config.yaml
head_dim: 64
positions: "rope"
qk_norm: true
Each number is 128 + 32 x the weight over its row's rms, rounded and kept within 0 to 255. Layers, rows and columns count from 0. Numbers have three digits each. The size before them is the row's rms in percent of the matrix's.

# layer 2 attention output (transposed), 384x384, rms 0.142, rows 52-63,115-127,179-191, columns 0-47
095:060101163147076131138078099097082109096110088130133145109073056130102127116125069123148100217162061102142130134153130114210191140107173120155126
096:163108155149105152125170141109171144123130171187150156147156089102095157115111139164126078090053139130095112206122108108101108137128166131120143
098:127128099099142123147150117115134081147126133187116103142105156168130129145114177118118130093086142094117169123095149095142162134179128124120160
093:145111135091189142202119117126085113140158121088156174161132213134109132155066097106080153150109105119179097147119142175156141162060084159107137
106:100072086166192154175112134087094121153156132138041151168101138130179132108149172171122194144072141133095114179126106166159134138118113141074163
087:141127107098217134136153125188177173055171097141118121168108169166123096109159113108089072070166152159118116193151136143160160165115123107090152
100:149096147145119077119070167100214124114147100096118188149120144159126129111123121145129136088103120128129087120144106141107175154069107107137132
091:128142155116173143120139093163143106127108112202184092134132172130130132183051139103111112196177113162185137124084138148165151161119112124176094
090:109157153137089199095157139104150112099116161122143118084126190146127162115109125129151115183131157143033106117141072147117156142091194098204139
100:085132161124118070044089159173093147086172096162106056160171073128074058122078154114117080095118117133129092037100144110145103068119135189112171
105:096106117152095095086118151165101114143152151172137141128144077073136151098152120179122113076110134110156130117111150126141090174144158161140072
095:195159097105121156181113093164142107210214133077145121110173117166156121127119116100160103149117113196145076112161176100182167171096130167108180
100:114093139123082166097134078119129163114119101145123145134157114099090135114150152126124155127091096083070126150141121142107134182151139123087131
102:146182125108122145124077094136097082109113181112100080148125111115134086117077159100147129101110157092146171083129102053139146141100123106152156
094:166138180137102097172122148159099160163158158131135145199088093120083070147107143133172104042161154129153155115162114125100098152099129190138156
103:181105159138134179197125161068095130108130154059140095167087180123167163145099123163073136146102126139129126100117101121105107116074194091158146
105:160122082139134112086172091146167190127143102086137107137147100114124237120168108140113098123149127132116069147124083138109155135140111193121121
097:155110116159191123114164180135131088126142180131145138092151129168051131119159152136175126151146129140123142175142148103124143110071153184107112
103:094090193158150160128162097074158085066141138095179095160102110169088103114122117110126153174110131101141122141135127132132119115124151091131079
099:153194103135142174083136109141102115115130076158156125130116153155138171118118133121115164183176132106171158107134203130144163151152157131115144
104:172103106095158108090105104155123067132152152152160130143149089162092112079107143181145079056118140121100120107153096075110141145137115115063120
094:074132133117075155115089068132166148088151134130134103160144055112137144099113081165129087072087103122172076185155108130145193188083146170117143
103:124099088202111107115157144159152159101088114113101135078090106203195131137120118140123093090122096124124137183101134085088111183146104144150108
102:098061122166144061073081179122089097132083139123128181052133145183134137129138123161141144120076110134038152111157166155120106095090110145115161
098:093164197144093149093081124091162080161067152165047115144053112111081157106096155154200172058152111202120138124155135139127163127147126091154102
099:159119095106145149151150137143160123056150116079127102119091157116133123183138075118107155148153186148178159149133086108180081123119168166165127
093:109139111110087163155122067091066085127119174140125146040126115125147176105092165149146130135092174113134124099144157090131118109121163187136156
099:119072145155167129086142145115131139108072156179106125126092167112115190127078187094139132142116106128185125064128158151056109120158113130110120
099:139133139148171146155138094135180156131093126098134136100106087091094181135190140162158143109123143093115106093080159134208072131118129124162153
087:154072137098126107099181146119075123123174115088138109129183135076105124139084089099091120140125117136157081090150129166145077178121115035097140
094:125099127130112176138103145158193098148138118103093108173152141077114113117135187086128114089146114105124144098088158140102151106117095114127161
097:147124126116108086148155185103102128120152094099162144084159164136155086116052143134097136113135168099115117106150118119130128093174113096171141
091:133170168119137144177138134133123087116093186150155136106084154144066115124145128115131133118107111114103098143123116130111048075126113193142107
094:107101168109168106106195125137150081119116108162089125086124183132101127146109132176109131191109118159131156071132091159127114126164152141115081
089:143122158111121134129048173119073137187139134060094085102095112085101098169165116119111129173094084191207104101100096051115182095089133130131124
094:078137074105188056158141187179169097165094098136225140143148091117122129095119167186055135138077146123143122141130121103179131084137131194152101
098:093097128098090109101107123122083097140111094118128099116112085186111182125162140144118183052142164111091057154144105146158086120083091135129139
095:163125096167133130137142076068133139164126103167150184155107116116150134015126115105071106149096126180085119149089130125063120080117137123129156
# layer 2 attention value, 128x384, rms 0.0902, rows 52-63, columns 0-47
100:123179208108135146110159153136133195126128161132157159129177120098126118089113149074112077118100126142159085153151151067168127156059103116124135
102:148119079121142129157082113142113128110132078146172168127147124075105145154130093162114124142177085160166110168138113149140169138066108137147178
106:136177127105122146108121138089135119117147135079142061146105083163117153111076101173203134108125113142126091101142146157116141127166158134110124
098:134152126149165122117073146125145103146121105140129064061129132169151187145142126142149150140107066158122183074147116069128130126156136184068178
098:097144117120101106108176110125156176081128136122143103064116130145154084120096052095159104145159092126157133171150102135131105104170091150140135
102:091158077141097179117122078085116144161151160105128146088134100136081114103130122141128115143089101193104130126165174065178119087068134099050161
100:067129136129127125101140122123141170090143125152155128151079091122099102148177193068106152117147181188152142137162146126101057168116054127187044
103:171065146117085096121123157100091201132096155138163161181146179104125111116143154123139137124111088094104101140109155157146097161141130064109119
094:126098156172126077138159121153094098066175150109133117139128118176136103162087119160084147114138147117096116116143146155147098127173107139146186
110:110088120139088146160172120090139158118112126067134150126090168172133173105136105131163128139110121128072123071125088132119103142185094147127087
108:079104068180083140149131147141194053145160069097101179153133178142148139101069151109151116160168101159115160119153150162139097185146151102147134
103:094146137108107144093150126143076117118126213159122169055194095118147118139151116141136082169145126113074130154168175176137091094101097152132108
# layer 2 attention query, 384x384, rms 0.0876, rows 192-249,256-313,320-377, columns 0-47
082:174169115140113054135131119071130131102066187112134099085132131075167084113102093119092103107173146120124032138141142162105167121122138119132166
146:217108249143115084130089154111124113089073149099114112095156168155117042162127134177097137085090181086097125121063108209090098128133144106116137
087:184166208079139101179135143108199152110046169143114115122166114124091090158090162129136169149072088051096069163082112193158136153122107086103127
088:124141117114086102111118087110147127136084171087065110106091189147123116199110130179132096070165187123069158124101143215088120123143130181072121
086:058085059133101156090085110124103152129170104120182136160075087151145223101148123126167139089160068162077166163122157043092134146103133150118158
099:074156121147121178128156098099152194142119179161062135091118141136129148145178158064181135095108142111092163144137166134172112118152061089183105
090:000089090136112130161140112127079122157153123131102143167161107154127131090144135109118128151182176140104142128121128091164175102150100143127164
095:107090154080113106090099076096067174041138092121133188105140084139111156113102109088106134107151101114122131074181068095157119136095085132117098
078:201179162097127069144156158110182108107124150103095134066149149101140076198158138127115119130131138109153175117097106220125134144135175108122134
098:107127128167065029135152159099134092110111095057158109098144116119101027171125154140090137167156158081111119150129064140134105177138129154148164
101:152096131106112126197164124102129152128161081166108149093089132164142139163143125101147143139168071132158145119148172196114078130111136135149059
100:128075118166171162162137156058130130190072130118130151184141162127139133078097169071181124133113095170082134131210132153096138108164110154092113
096:140121150098172071120136068112130110147059114149152141198106143101126126154138126097122140151204123166141077192147141144157122169140156096131140
103:057122073135117158085139164033117151141097121145157150127174125134133104139131154128125081181092092174135140134150113106064185091148093189077167
100:145118180120202115099119085108159072142059126150168118126148148095141103123131150148075143139104101058141189155136091100102130090121122067111091
094:126117195129111109132093107168201117092069146109163144071157075160116164136102152085157101120157164071116122076099158157152163073184134101147131
098:140123093117127170223131124143126159117074110139131074102099156095146132145136092156069113124132118142107156136170190110180152123108119059109148
096:141121070132145152139143091141134095111162115137192115118103176130139123105101100159146167164105108158131106088080137104124129118173137127121153
104:097075127201104241107170180097189114140163121148144086165177089112126052089136154138106155165111139152138128120148085117110106118164151107122134
100:103165123175149130104139143157168150107158132154112168146120084151126191118118101132168113133150134134122157110172100143133190092181048152173110
098:179081216152141082095076106110159088146118149101131098055158091047157135150080106159048104160082124120126123088088157130147135139031142126146082
101:108132151112097159151105164130130124079143138136186168080110158157129079114053115117125154132104171172115177140147146132132161096163142090102121
105:146118159108108137143157159112056129117123186112148143139036149172090095110138099151096188140127102147172182159111138073137127148108135128107095
099:135140093073141142127126117147102122128151144135137082044142116067106123161163090149214120129097095128130166136095140110119140157085162090118092
095:093136092128124141082186107083107183091121171104127092140116155162144140088162093097102154186132099113137144182144132187085180178114143117115110
102:184111121151126139144197104148117101129128227125062126091182117111099094170184136117180095136124155104075161080087111120114098200106116179164110
091:051129110105139115136113110083121125098124100084115127114131159120143072143168140116120129119143165134119120106179139114128099103069166207069170
097:053148084113114109143174067124092089134109134109129149109167144095176088167038139150117112132146096000140134144108087138135150129084134064108165
102:066192076134135179150101165153202141180118154194146119153137137145165178093099159176137053070153085106122102172137181150126083072114147091144227
095:152116140094193143174133066096111141102090119129165144168132107099136178102130108130117116188138124123091090097154068085100143104131124122115152
093:165125094106125081144127084196126173085112096096122160130160174109160084128121096100104074110106116154102133122117082157161141159128141124173081
099:191085121064106143158169106150114097083172179154121191106134153156143100172164115081128107130099112106077125090149155135125128154127146176106154
092:137063168134139071149106088105181198108130121113106115179138152110133132130099162121060122097128104096137122096188148184055165108173133186090176
101:137108164099058121108139143187043198173130056093092092086176132082144145141129093127095184122160141154110153104155123085135142097122095112141147
097:097116093114068161122072144150114138130079145215131176122051135211115102113109054104132114155097118186109095104160180116110159105122194139118113
100:134080169170130171133158113145141113126081103170185093147136160123175146149112181092116060115171115074089159123109099164149108157156130136116133
102:129141137116117113188077173167116109142123198180104191087129104154109157097083125137141129172061113117145125087097108104109122167110093114176160
090:100184127142150153143107129100083144162130160121136133149159115099167077096166138114155110162183191164146143168098110150192149153086148136117139
099:046141075172111220160081130102115072110085153126133179119114085148142089115073105145128143113082132162105112136138113159112094125127139159131200
096:083113179160098130183112147092082127114172108140191175117152155210104166117144146085139130142120135175121053152172150133154119094141106067075152
097:056131077095100167201167121091116131149179115114149135124055126135172077073139169169113125142135090143139158093123106131106114113069074171114134
090:091131183117114133177111119135161120116163128105105171160105105156158146090132138132050194113197154148162131140060093121097153169129169142137122
103:104080168085132158146176101178160104164184120139111076189152182100131087121145108124137147135149124128132176104153154090068143164098138095136145
095:164114175104140102123128115205129147163119114126138136152138157194126148174130137160120150126070148093160165087048206186129121131091120161112160
100:223138193153148058154147160107132070119109121130200138142112117155155149114086096134151161084119119160091152154105081104112094134150074150116161
097:131139111080078124096077189146211127131099072094102171025102149117161111102095186234105107093126190103099132096102131061138143120113129137136096
101:091211119097135121111096190144143135080068176192126177178106170132146090094118130124134100140143168090148104122166083156063136080105139107081130
097:188115094112090089189068149179143080150113088147103172118123083104075081096102138172156167135134128116119170147098150104094098162147102176117132
097:167089152119117134190125143125140141153152099161098159110128118143158113122181187084073113096102166118071126106106206135158075146080183161115125
096:061177157118168131163109089102140114164122124103145155125143060093173143108142117180151147114087153137174113169114122102117123113102014175088133
105:079132138088162138173123055146138054109146089106184137116166127160176131078059177092183107082150131070155121149120181157113130165104112112100154
102:165122146130077073137163125124133125129105144152108051079155167112087106135156090084140139103116152067105102133164128134081092155160150151121157
094:144158162125163112176212113115133142144090144169129182141104127125119152074147165099143189144126103112092169156117121100099143187109133102151045
092:120048153124144166097130114096185143090152108145140107158179123137151128167097081103133110155081141157104163114166152141103102156125088097125076
096:105113072137097109119149156141132165098106124083132131120143181173122136131140089150120131111083092168134091174178148100140114083157134160137137
094:163131157122151142154109120180224154076138120090132172149168107128096116165112112151081077092111129094124166066108080145110136100098119178138139
099:187128123106144059042119128146095094103148142124164090084155176122102095131111084141135126133142117118117147168117115136126078142160115104143125
097:123075126089108079091107227118106177098129121092115133121126142094100153131086138198130139143150081146172126193127098118086126155129126119162132
120:167158219131153140130137169030158219123077138134108130092153133112078112149094122168159116131094213112115104136140090174097102106169045094116120
160:182027171119161111048160153129178169097088110055153107123127160118142091176129116174105113082157171075134117164142095144141132116138144157109147
100:119074209133114115122177074084175195132127105098141067113168144145090054136132173179151158122144141106171114130097113111137097131102142073151135
117:224066164093167131053070147121156163141042132065143193108172171110097175134160104150130116148142139149152128166102076105113153119118140103154110
086:162092158101085130084098137137126107117120128134147188088100072090134204139154100090124116178222115137096172143137122098164129108073128101125106
096:149204054093139096186079150183070061164156184175060134113095086112115098106139133083151098122113122141141135109111129098139109181163134122091130
083:086133211130157157085131114099146098106103121095174160121155129100158170131137149144154127167158138132124093169146118117154132122127053120118077
082:160137096082122142124082133207139091188142143157125161157099139115143157044115124121136113132098140117145129084128058055095162143158075069094132
083:059193098199216018158132133105087115131134103098137062118121175109145043170163172126085105150112094081165128166152165226096149162162160161098147
099:124134136173221071100187155156212127133142099075132065176139203065142076175163165115109091137101152073156063160173097185132140189172136126129143
079:124096097090164137127204059064071202104123150099165106137139120072141097156163130034119097128128078151199131078117133088120100158099051180129136
083:057079176194161090051120072105173167161106140147099144152108153140164126102159144171110125122159110141178183093114144104129131151118105105140137
078:133157168072146139096111111128107114117123095127092185154111131106170060169132206121096117136111130105113141157137118145148122130083088128131119
081:088186102082149098119049168198184138137102111127191164112070115099165105118138126168131069166161139164138182144138064111099062137131166189125113
086:123139136140147106172141174107122152093115090089115119082122097142163089090158176125122119114143064111112100187121126105147163141070071183156046
081:150126148162197157112089117151189150143126099140129106169140129068166150127206220123124101138149099123132152147134088118115115091091073110130146
079:147132105157139132162153094139161096136193094123153101172170130151085139124116095044089132085151083147097167146150111161124120132115174128178131
076:100139124132118136208113135167139087157130129123128113137098134159110105122132157134135099135134154164160112179103134134161126117078136071099129
080:117099103097111100229080102075082107098091083145175103034119139144173099157107083140176183148110182155112066151157128112136118137082132182133121
085:084181185160117158159174046078053152158135120168169095162140149207139120102206154107110176154077112136145155120171132144109151130130133143098199
084:091166168187085132106069121140090134123141178155123179149123188138120184141117097130161149134119140145083086130115117120204149116122152106107161
075:136143077115135108140080113146099079087153142125172128052131103125080174119070158132206122124131162133126115158167121146135141169135121110116116
084:230122098134109087124089123207122083160209187124153109144117139141133094095088079118128080075088145185122113146079109153171091142118082180205132
079:082137109114102087213103124151105151116124138106106118166182142060138094104194139142177063157116117067142103144105130138171109152115152110111127
079:107093151122159134123132160147106088166145137124152160130143137133089148132122131110157110110197108123172131145088187099154149084104100071072132
079:112114140114135096122165155101119134099037145076126102054125111130125127107126139116152102091173129119062100138129216086110157097131143176101115
076:131102110094138151177099127120168174096138178127166145092182151120154155079174141177124135166105118076075096179153163133108075168150156135102103
080:154137139130179114093136127081137122134115113087152149100157145092134094147105151110117133099137131157080102146139094174113158100064103141147099
081:168127090120153154129146141123130079134162182137136149143130040093181094187124083121148136171108109163109048114174194100137105159119133159115145
085:143100124100153112111112209098121131183082133187131141180076141155072139149144100196138072074146146096088118114198103074142098165127123114117136
081:141097075112125166140195162174154129113133093105155177176165093047142096177118194162088120156140151146109168130208169105112139127100149087091113
087:159095174066133135129099094172104077145047116145101193120141173126143103125119044184172170154119154160090112079158091089133114172138133113168114
084:125181142178154140104099164187151168152140128129143098113149073089108160126124101068109092164170143149099144117111090142139107123162124103128161
084:138168153166139115128146121118082091092175113168194054142113117145087138085183129042108176136146138138165086161162079149139138092124134180154107
088:066129058163148147145140107094089165104093131201098163150115135068123145145131131132135176152083150139092149198170102141117162084154171131162121
084:155131134092146125111136135162194150106154132180103192150134147179167149145123161139170133152128157166154067173108107159166092128152148158147129
078:103126117160181171140101200055099192121138114154067127111158091153121109152116100118129158129107120131163144135146148138122092164121155184124115
089:095175152068079089124141083055134060139133168125127119093138156144164084169126126147122138159057152176146130086044161130177161087096167112166050
075:196084146179100169115105105088117053111144104119087096066159152202078073129122194144109131134082074112122169154095146148121130093084131181149119
086:147165142119098096110132089162116053112091136116120127129232092110111136153165165160096150172216093109135117143159181101135178177125125111119090
079:091104098065116092107127112118162139136066143115126094086138194128149140094102121147135087115106171140062102159131150147175127097143076119133126
077:146072173165156110099099113118127054068135078155123141070122206158169111146072123171148109147143143099141072125157141082067096118123072142101097
087:112062179139151180120098096140167139099159140141096146131139134129132172110157150143089149110217133106151147147153045109148197139075150104027143
080:088120126123137166138085095034131157163145140143173081121155094165123097107118128124095172120183121078138092151128166175118109090122088174105125
082:113125067085082102099128177124084085103120168160160098087146105100160160138064155110174120157081106133109127115140175069134105201150117115185181
079:162145105107156127113071201161168107158165070080133124104090138201148108124103109084143141079157087043103135115097117148087139116149177184155132
080:110132051127121135180145096158137114118112109119202153189092151086107122184116064100110156136151168099172153122149120063083103135143154114118134
080:126166107134139099178134136154159172191128121127124142198171123108157131151125141187155093064112123146093113159151142172176125070104201225110116
080:124199054125105172112104127089123159045059086119157175096147148187141094170113128189171108097093157148142144095078101094093086128134107087143104
081:108180221101117079108136091081157132183107098183111090156153066157054140167143155172066133133138135097077168117137081119132126106100159174167090
077:137160141172161109152140118099115116111137225097063125123140058079209108140131070115156111094104085152178135129125126133170093078113112136142108
083:127130103086016161070099184117124125056149172136051166113124116135094156136116119120135105118168118142129120132134171104161144153123194043141125
087:107176075122104173090078150211171128167186112116103138144129179068150164083136059088132158096085108141143121077127133114129169087129112112133161
081:081169138120117166196139128094179141134132117119197127077150118093136102158187123140137099138142125126182116125131133072119092140147120136102098
085:189136100108128162187163109161100064095236132163119139068121110106105079083161153062114192164106164144115102116158142132180157075152130140105093
088:098167093113086122145138131103135132151130119136153084102081190110126101184141141105149086063122154158080109206179168132157153124152135150171181
081:095111074184109118120155146138175171138151146088149104067088137202076168173128156119136137097177116138174096162152108137143122188155123157092119
086:145112114074154076119099131093165195119154125160123095130137180105155115099132136135079158096105143127126089081091171055151140199127157110157146
058:162130235183206147152148086130175138096106147144129095168135121140129128105123159101148163161125079131194127150164111169150140129126095135145073
078:143073177040074111125122170064116192063094180118110148166094190094142114086132077095193120131137146146152165133118124155108094102172099130070127
116:157104175051111117141120193127164154156099102116160174134124205063191136108156083094152129144151148093098123130094144143138086146123157123051134
094:097065061156060141118076133112108154109135156163087176157119166149102142129050084141072107039101137113135130150120171128098128080110098074154127
106:114121161172134155160079088146109174140096124165104172148122023145088128094146159155156152162128113171124164113185102096140192131119049130137143
117:111157059111183116143133181188188128185115066122097136112093161137171129153112144123150095125145142107120094136096131217153118164122140106108111
111:052083137176144067141195108079099130121125135120110101140101105162139113059091076166124116110095085150108155169163134064111092107105061080225103
117:127124072141067204094111177098079119151176147098198115136118153107155068115074083156148138107141130124071132118067144128074135114135113111075153
110:140158033084085098175151136210163056115073099126101087087098183119092132174072076138112113162165160096125100147141142207151146144132144096120093
112:165104107081118069157127073185180092132132109130125126124131178128163106171106126124139121036096094134108147081135111106097053125184138102142052
111:106124150184138108130153144086181226072127199174114095075159067106140145131167120114170164083184123127141135168150188095193136137133104116147108
107:132091192107150120207086133125067065143095195165131103154151152142095119115118091108098067143117168185099179187158069130131119138161116167163110
107:136101196140087123138191114106103173146097145027132182153136089111128085097156175124082159136203127098153177120147090125132133111152134069127105
109:134150193091081123103129148143139098136149117082123128121140131098165105150107161129162161094131109119114085157099180072118124112158192225116163
116:146170125057189165096125150148136103158043073131154095138160133121094076118142140074166151152189134089167118079107097138079120120118158096137152
108:118161133134111140140109150135162079115096133150148126134140214102102111144102145076101146141171162084140099140082144132060127122145092128120140
106:084146144125176120113110080137147106127134135201156114120108187161124122142187144140159164139159129144147143145107120136142139186093115120135136
112:093153118124139182158166108131097103145106116140206100131143150161145141116098063130131146167156118110160086101104155102118116161177085135121151
109:078086098133160106156084122143128020152097079142121132036098086173126118104120174102124112093173153161095130055141150126103088131113083181119165
112:159144168156163083164137088107131181130119113173105121109096128177129170125149080157177096106120138113056093131147132121140132100100096084178100
107:113139104137156135115111133076107138161121114106142107155139108065100105151095183113148216131118090107151082140114118128131164168166161189107143
106:096104139134129165084165153149157095103164096081181132150093164132118124153112158153174104177160141113142156100133110170122174160203158150124161
105:178075117153124066116156060141109107092109107147141083059108080123137146078148147133126165178123187084124141081147127194110166154183086108185100
111:184096138053136095109099132148089135112167134111140169091195149096178136184152143112122097127083143118079102064157107122119164141084121073134131
109:140076160107112166111211108140133100111125167165109150109145091164125103163069149125122125112138139143160146179136116177133204114119109153122164
109:142139104171091148177075080070109178132151141144124215139162135165120171109117146122099154155159128170131158192109152132136139124097109135164069
112:188147114130128139168163160135158172122081152197125167129105125144189094085101095106156120128131145159056139156124162179155111104159116087099156
103:218152155133095124123127140106087181132194047092126128098091113125161128180121167130108122101124136162106066144059167104169101136124143081078163
110:138185112133150117127142047169104135131184123073116092128114133123156103157136098131121120096133097084139131131123116079137139169111083114082145
112:127178143129178114179075173135133179116111126179141129121109122128091116076101138157174091120066022098116092143120191065159129129119146115130149
107:111135110108153100175074081100069162101058095127122132120074170065126103092132121136135192104135178132179117107084180087160139119155154162145131
103:098144114151140105147128145110097194157209152159145136123165149114098149104155116125140173105125142172092147081131145146154078103156078156085227
106:112116124077077087128119151116151147124145159166123123078156166133147103163042164065136142060123127139112132114137146099133161162142117188133188
108:110132211126154140097152122099114076092156105141110112093168148096183136100113201134070109184135127066104110083144147138138166204107178126105148
106:125122128103088161155149170098130159118156082179185102148105084146133083187123191135040129129158097086074129089138110151180177166072139103160105
105:129159154105067114153219143074110124121167126086094154128121133148201157140132178109105135062102083062129157095126148115117128143098141113139090
109:111168133140147113099125133134046145132112131121069148144141096079206123091165101141120133121106097148091115136144156116150127056152197076194115
111:088109181107091128154143137141188085137125112098123119176085185088149109079155098168173184092131144127097096173069121091187072098107127097149138
105:092123161135112075095144094134091152137122104109101092122113111119183128091126132137136143174069105139182103158109099182103118121131124128124184
107:065160026181095107140141101136104152087169144156088173170116063134107077153174133188114169121156106142109135176132141131103143074128145126123158
107:155140109126124115160116090179125096171146066127139161109121125094135122112144116129201132112095136109117124143113123148112123138082178162032099
103:125116104050106138212111123144173110069130170152152163144119147099176099151111171134096125110149192145120191139086130185059107106085136089118108
107:155108161190132159184152130087146126099113085079153098162131118135065156169126102115080180147139114125080120118117119135106126153136120127122151
111:145143119161146166158139087156123217137133149161102118059120161062167118068183102133099096118137151088168128119132163154110112166118091086137097
113:112107129153136135145140157133104126152150128229093053140127074130141123110104136174177201103115172141139083102107162132104056082137121142168104
113:136121108139169143121124151101127091128132124135112114167103090125123148099108147138130122172128127135129093174135088144092094094174151092077115
117:119131161149154100105096151129093134118141182170154170126038179131125126111187105081061099124118126159137138110174132114162152130158060142189120
109:092184060122138133090152154192089103091106116125135154215093150134114141130161167111126127130121141164151108151140129239140111106127122143137086
111:185099136109080135137087131108132212143134090093143140059163120150128136132068127137159120153141189165117178106111140072149125131079141180114125
100:118105113130117122119213168096097156171138107129115117151139081107082095085086088124101105091150127122187175208102137145154098114137112116138099
103:182115098148115152094128139174145125118181140124134088145184084117097128129069086208135119100185148112131121158080124086099095124144158114043167
103:141111103131116147107119156101137161124120110161061134077162115134255122068108146096172091166128127187068121112116116079170118145184130089086056
109:131129178076170138171077104107106124168104123147160110146139147160115178159191108100139106120161117164169192109123116132160153167116113115154117
112:094150187146102064115152140069181150095077150175134175130106125143179128108102128112146084118126115075132177100131146120169093155078138111148095
102:177161171157134102123198148173162093144119148116152075119086062148103069136073165089107126111161172102140096184120212095126162145156138147086129
107:104183081109150158113157115114146161118135140167139118144102141118078093102131157137190123110146127133149081151122113153082132144110115092080205
104:092121083151123167168131115109124129169141193228103165158071135105120058140144090184102080110131118069128150131136113119128064082108129113069147
115:165136125075110131104112157134170174128201148096179100107088159102096137143144130164166088133129106129139103147130176179117114128090102132128160
# layer 2 attention key, 128x384, rms 0.0855, rows 64-121, columns 0-47
140:108065144080107249144105034101119167103125178178085177139095088135164197079123092130132152128167107158103144098119087078125122102162056113149072
152:157151105150149042079093190201153085144151105080146084075152200117111056166124145115125092143122140110154090135133161197147100162141164142059193
093:113139081130100125117099178118168145159196146121131132057108190126136123158105145114139152121129109104119133161131164165120079133118099172097140
126:142120103102103059086113181182177119144164117054141101135155177114116076105130190127146099155114148110127119127128131137117134154149147105100188
121:113072176129090178155165060071122169142090149153158166170118089138156203073126114166143115109140101132108158111127109075113188136118118096167101
095:172116153076112191109129105156146159099115117121160130207122132172142079127130121124130127071109220144117162102119131121136107117109125107100116
110:159145159085140187151151090063118176137062112175120192181113097151147164115142114102138133072142187114127132128165110062130100149061129106151061
088:120052179125135137173172089070137112166113057118093164148150110106099150123170128149215159135128118126133143132150116095119159101152187206129104
176:110166057160114062090082216221126073153161112099113068107151172135096057165119186138073080136094154104150110133131154163099152137125143133091172
083:184119131176164216133174149095154162088143129163138154078049155039145101183127100137174130147134153111179158123133174205109099157113142124128144
091:090211168108073067120126167110160109146098119102110103112131137134130162118128194227085112134092154112131112162123178131145119085056116116166134
099:155184117125117131060133155100110187104148122142139161110203115136092161179145116134112116154161115121075113096098101123154123122143127127101183
091:115135149116093105152160119116060097184117137133109139102135092251162171078133174174152099150181107163161104057131121165144126164178078153059142
092:105103128124199096115182094135125106135155091135143140160146135164118135126130107150087136198117108090100125131168118077112117170158115094124121
099:094065106144091107167160136149138162130163143093106153138097182142114144125174062143123086165134156136149116133156138172118104125153163109102119
093:093130144161138120144125114105115128134077146146072155102114182079097146125128143117136152121145101167110103127176044124100103120095121153063104
087:121123116141135135105039121152123110162182141150185111130135161147129192187081147136152159141158129111128130141165184145131145113113118112071164
093:148106080139131176122106171118133145091113200076145177091105120072111122125135069127053184138173212082081142164142105125137132124087140098143085
099:145180153065090125108148176105087201089128129155127152137065139118101163143123090139112125096185141129096140126123143183140170169158141170165094
099:153167151085101051116077181106148111097125138121087113135145106080087066124081126149043145158108093130121122114095185096150118090116132148148145
094:135145084129086157159050201148115160107117117100121166176137094125127148119079107111169210178162155176164169095153120121095126173189132139119122
089:146084103116093166117148116162126119122209156169073154173107098071104125115128152129158133116153097128105119151123172141098091087068132143103137
093:120121100120127190179125159114161112129111140172132162156090139113151107175138136130123097084174111121114111130128159198151100118132168108132140
095:150162116126109035108106186120198128106091179165136143158161114155132148108112126130162134147093078141113069144035138065085141171209086132138100
093:157109067105122160110076117070173117161156115154106074122103094107165128155161169183128138144125192085108128096063097082138091116144111088106123
089:060137094162110121102155123093140109181183111149131131188143106131100106089154153120105093107110163129123114100098127140105145117181143098197124
090:121167135158177185099157117161068128157136147113178132148171108119072146125088096093147156088126122108162092186152145135201078162153153100122125
095:104115135121133133172132111143140162115133156111117121166126171125096177137105105100139161148159098149147098127136131151113113113095125142120102
095:145108138062144110115144128194129107122017082166102121135149089109101108147146121134113147077131123130111191143101123135109109106154097088119055
092:031146114163134175079148083085120136156073133098082148125179077093152136121112154095118112148107182168096117184142129114107171158135111093096105
093:084123081136083152166147074125084094134172135123137101106133114143165127152094155159129119082122139069119134113107126102081132109156115111119104
098:118141112158135119109105172164101127124143100138146150163148107088083123135154138123080070116121111161157157121115087138119105123068150088126179
093:156129120145134074089171164157120147132111137161185080102112123104141203151177163170140143103120110146159070173201134097160108208169138168128108
098:149123102101136094147092180116125137098148159169135176143111119080207137102117105124127133149111155156119100104119143128090173149092090072160141
096:195118156125089162114099106163125112138141197112170055161111132151192180161214166122129076132144052162154111099199154127128136166123158122126185
100:118076167095137161132136091030116084113108127067162181164124087128077139155106115118131152124179131173065146086146109120152040194148128145114137
096:134177137115146115134067125188119121094116153125119164126155053115101145197175100176195133081142141139113128105055099152131183125182144126121143
100:113114159116145192079113205174135082126100150198147113178062063169155181142170100129058137081116122123153126168145121186136143150144153177108126
086:131157122147116071179115154133094077124200153146119106147217141120096108156139100121131153102116149106137171080101154155157123168143151156141144
092:139153171160159183149085187140066146158160093113095039162156115133167211132094119105171092041117106149128130177134124166129122130031185185158116
092:125146143115148105078069112145146120131073148156109135087130108113130106111164129119158138175151130150203026124156126131159119130099162099122085
086:155137181169157174156128143109128143134091076120115119128202118134150116103111155089116107139129068139121128124101149201098179114103142043101129
097:120210079179134125132142141081087150142105152111117099109167139113088168176129129176139161187136126134144117147119081169114142117138111102163118
092:040141101126110140107108194081144107141097155123103131141181123141132153096191160108104147130105151150085096137143123103131132134141183100113142
093:146127095124134150132094187138144131128107075186132089099129119200093143124097100147090106125101174085171105158109128128152158133085116078120127
092:129058114092187153073099093139122153138110179160139148120135085084131146104079125048173144112145110147121186157110095122151107156096113160108152
093:132109181177138104071132143104125052127161158062160145076137126120123089123130097133116110109164104137118151136120165133141158044120119099200143
090:131089110091109118158144122099106172145144121148106136154151147162132112087117123114115143092165118167150151092117125138060109133115144086107147
089:096098092154083113107122144153121113097158092152169049155179051148129112099131125146119115149133117205111108101144073133125136147154181111164180
088:085194134128080179064133188225072146147114149132124071167132119147220161124147164098134128123079119141141070148091094173110131162171134126144150
094:108088109093127160137061203128132075191092110129133080187116141165079071131132143098115138154113140145078162122067149143179157121134163157125146
090:132079109151116136075152106125164167124152051105129163163097088054125121142146105189091147118084127199114098122087125157168155136077102147109089
095:092117174088066111102087163124128072151077160089219098128117098171084106156058104091115084152135098127104121079082135146112107119168124136099149
093:092190112142059051184106172175183141113119085185114141107146109077087124088080173079137118180087119128073120101171116129102153106126123188078096
095:138198110075196104069104194109112121132135129207140116126105199150170135159095115124142135117115089109120109114079124124168123126104152138165119
096:131114151199107182123106143072124165199105110111171105137111116078171153111137056133115112136182123073135081080205097179144115119146175093124099
099:128129125155110091120112146154148155111090064100140123135065094090136173150130131144101095149179108080196150142136186111142112141086206113125181
097:110157172118118113121144112095103132129053103110137125176096122068166100133087108105087125123119124144156141114126129121161149125132108094088069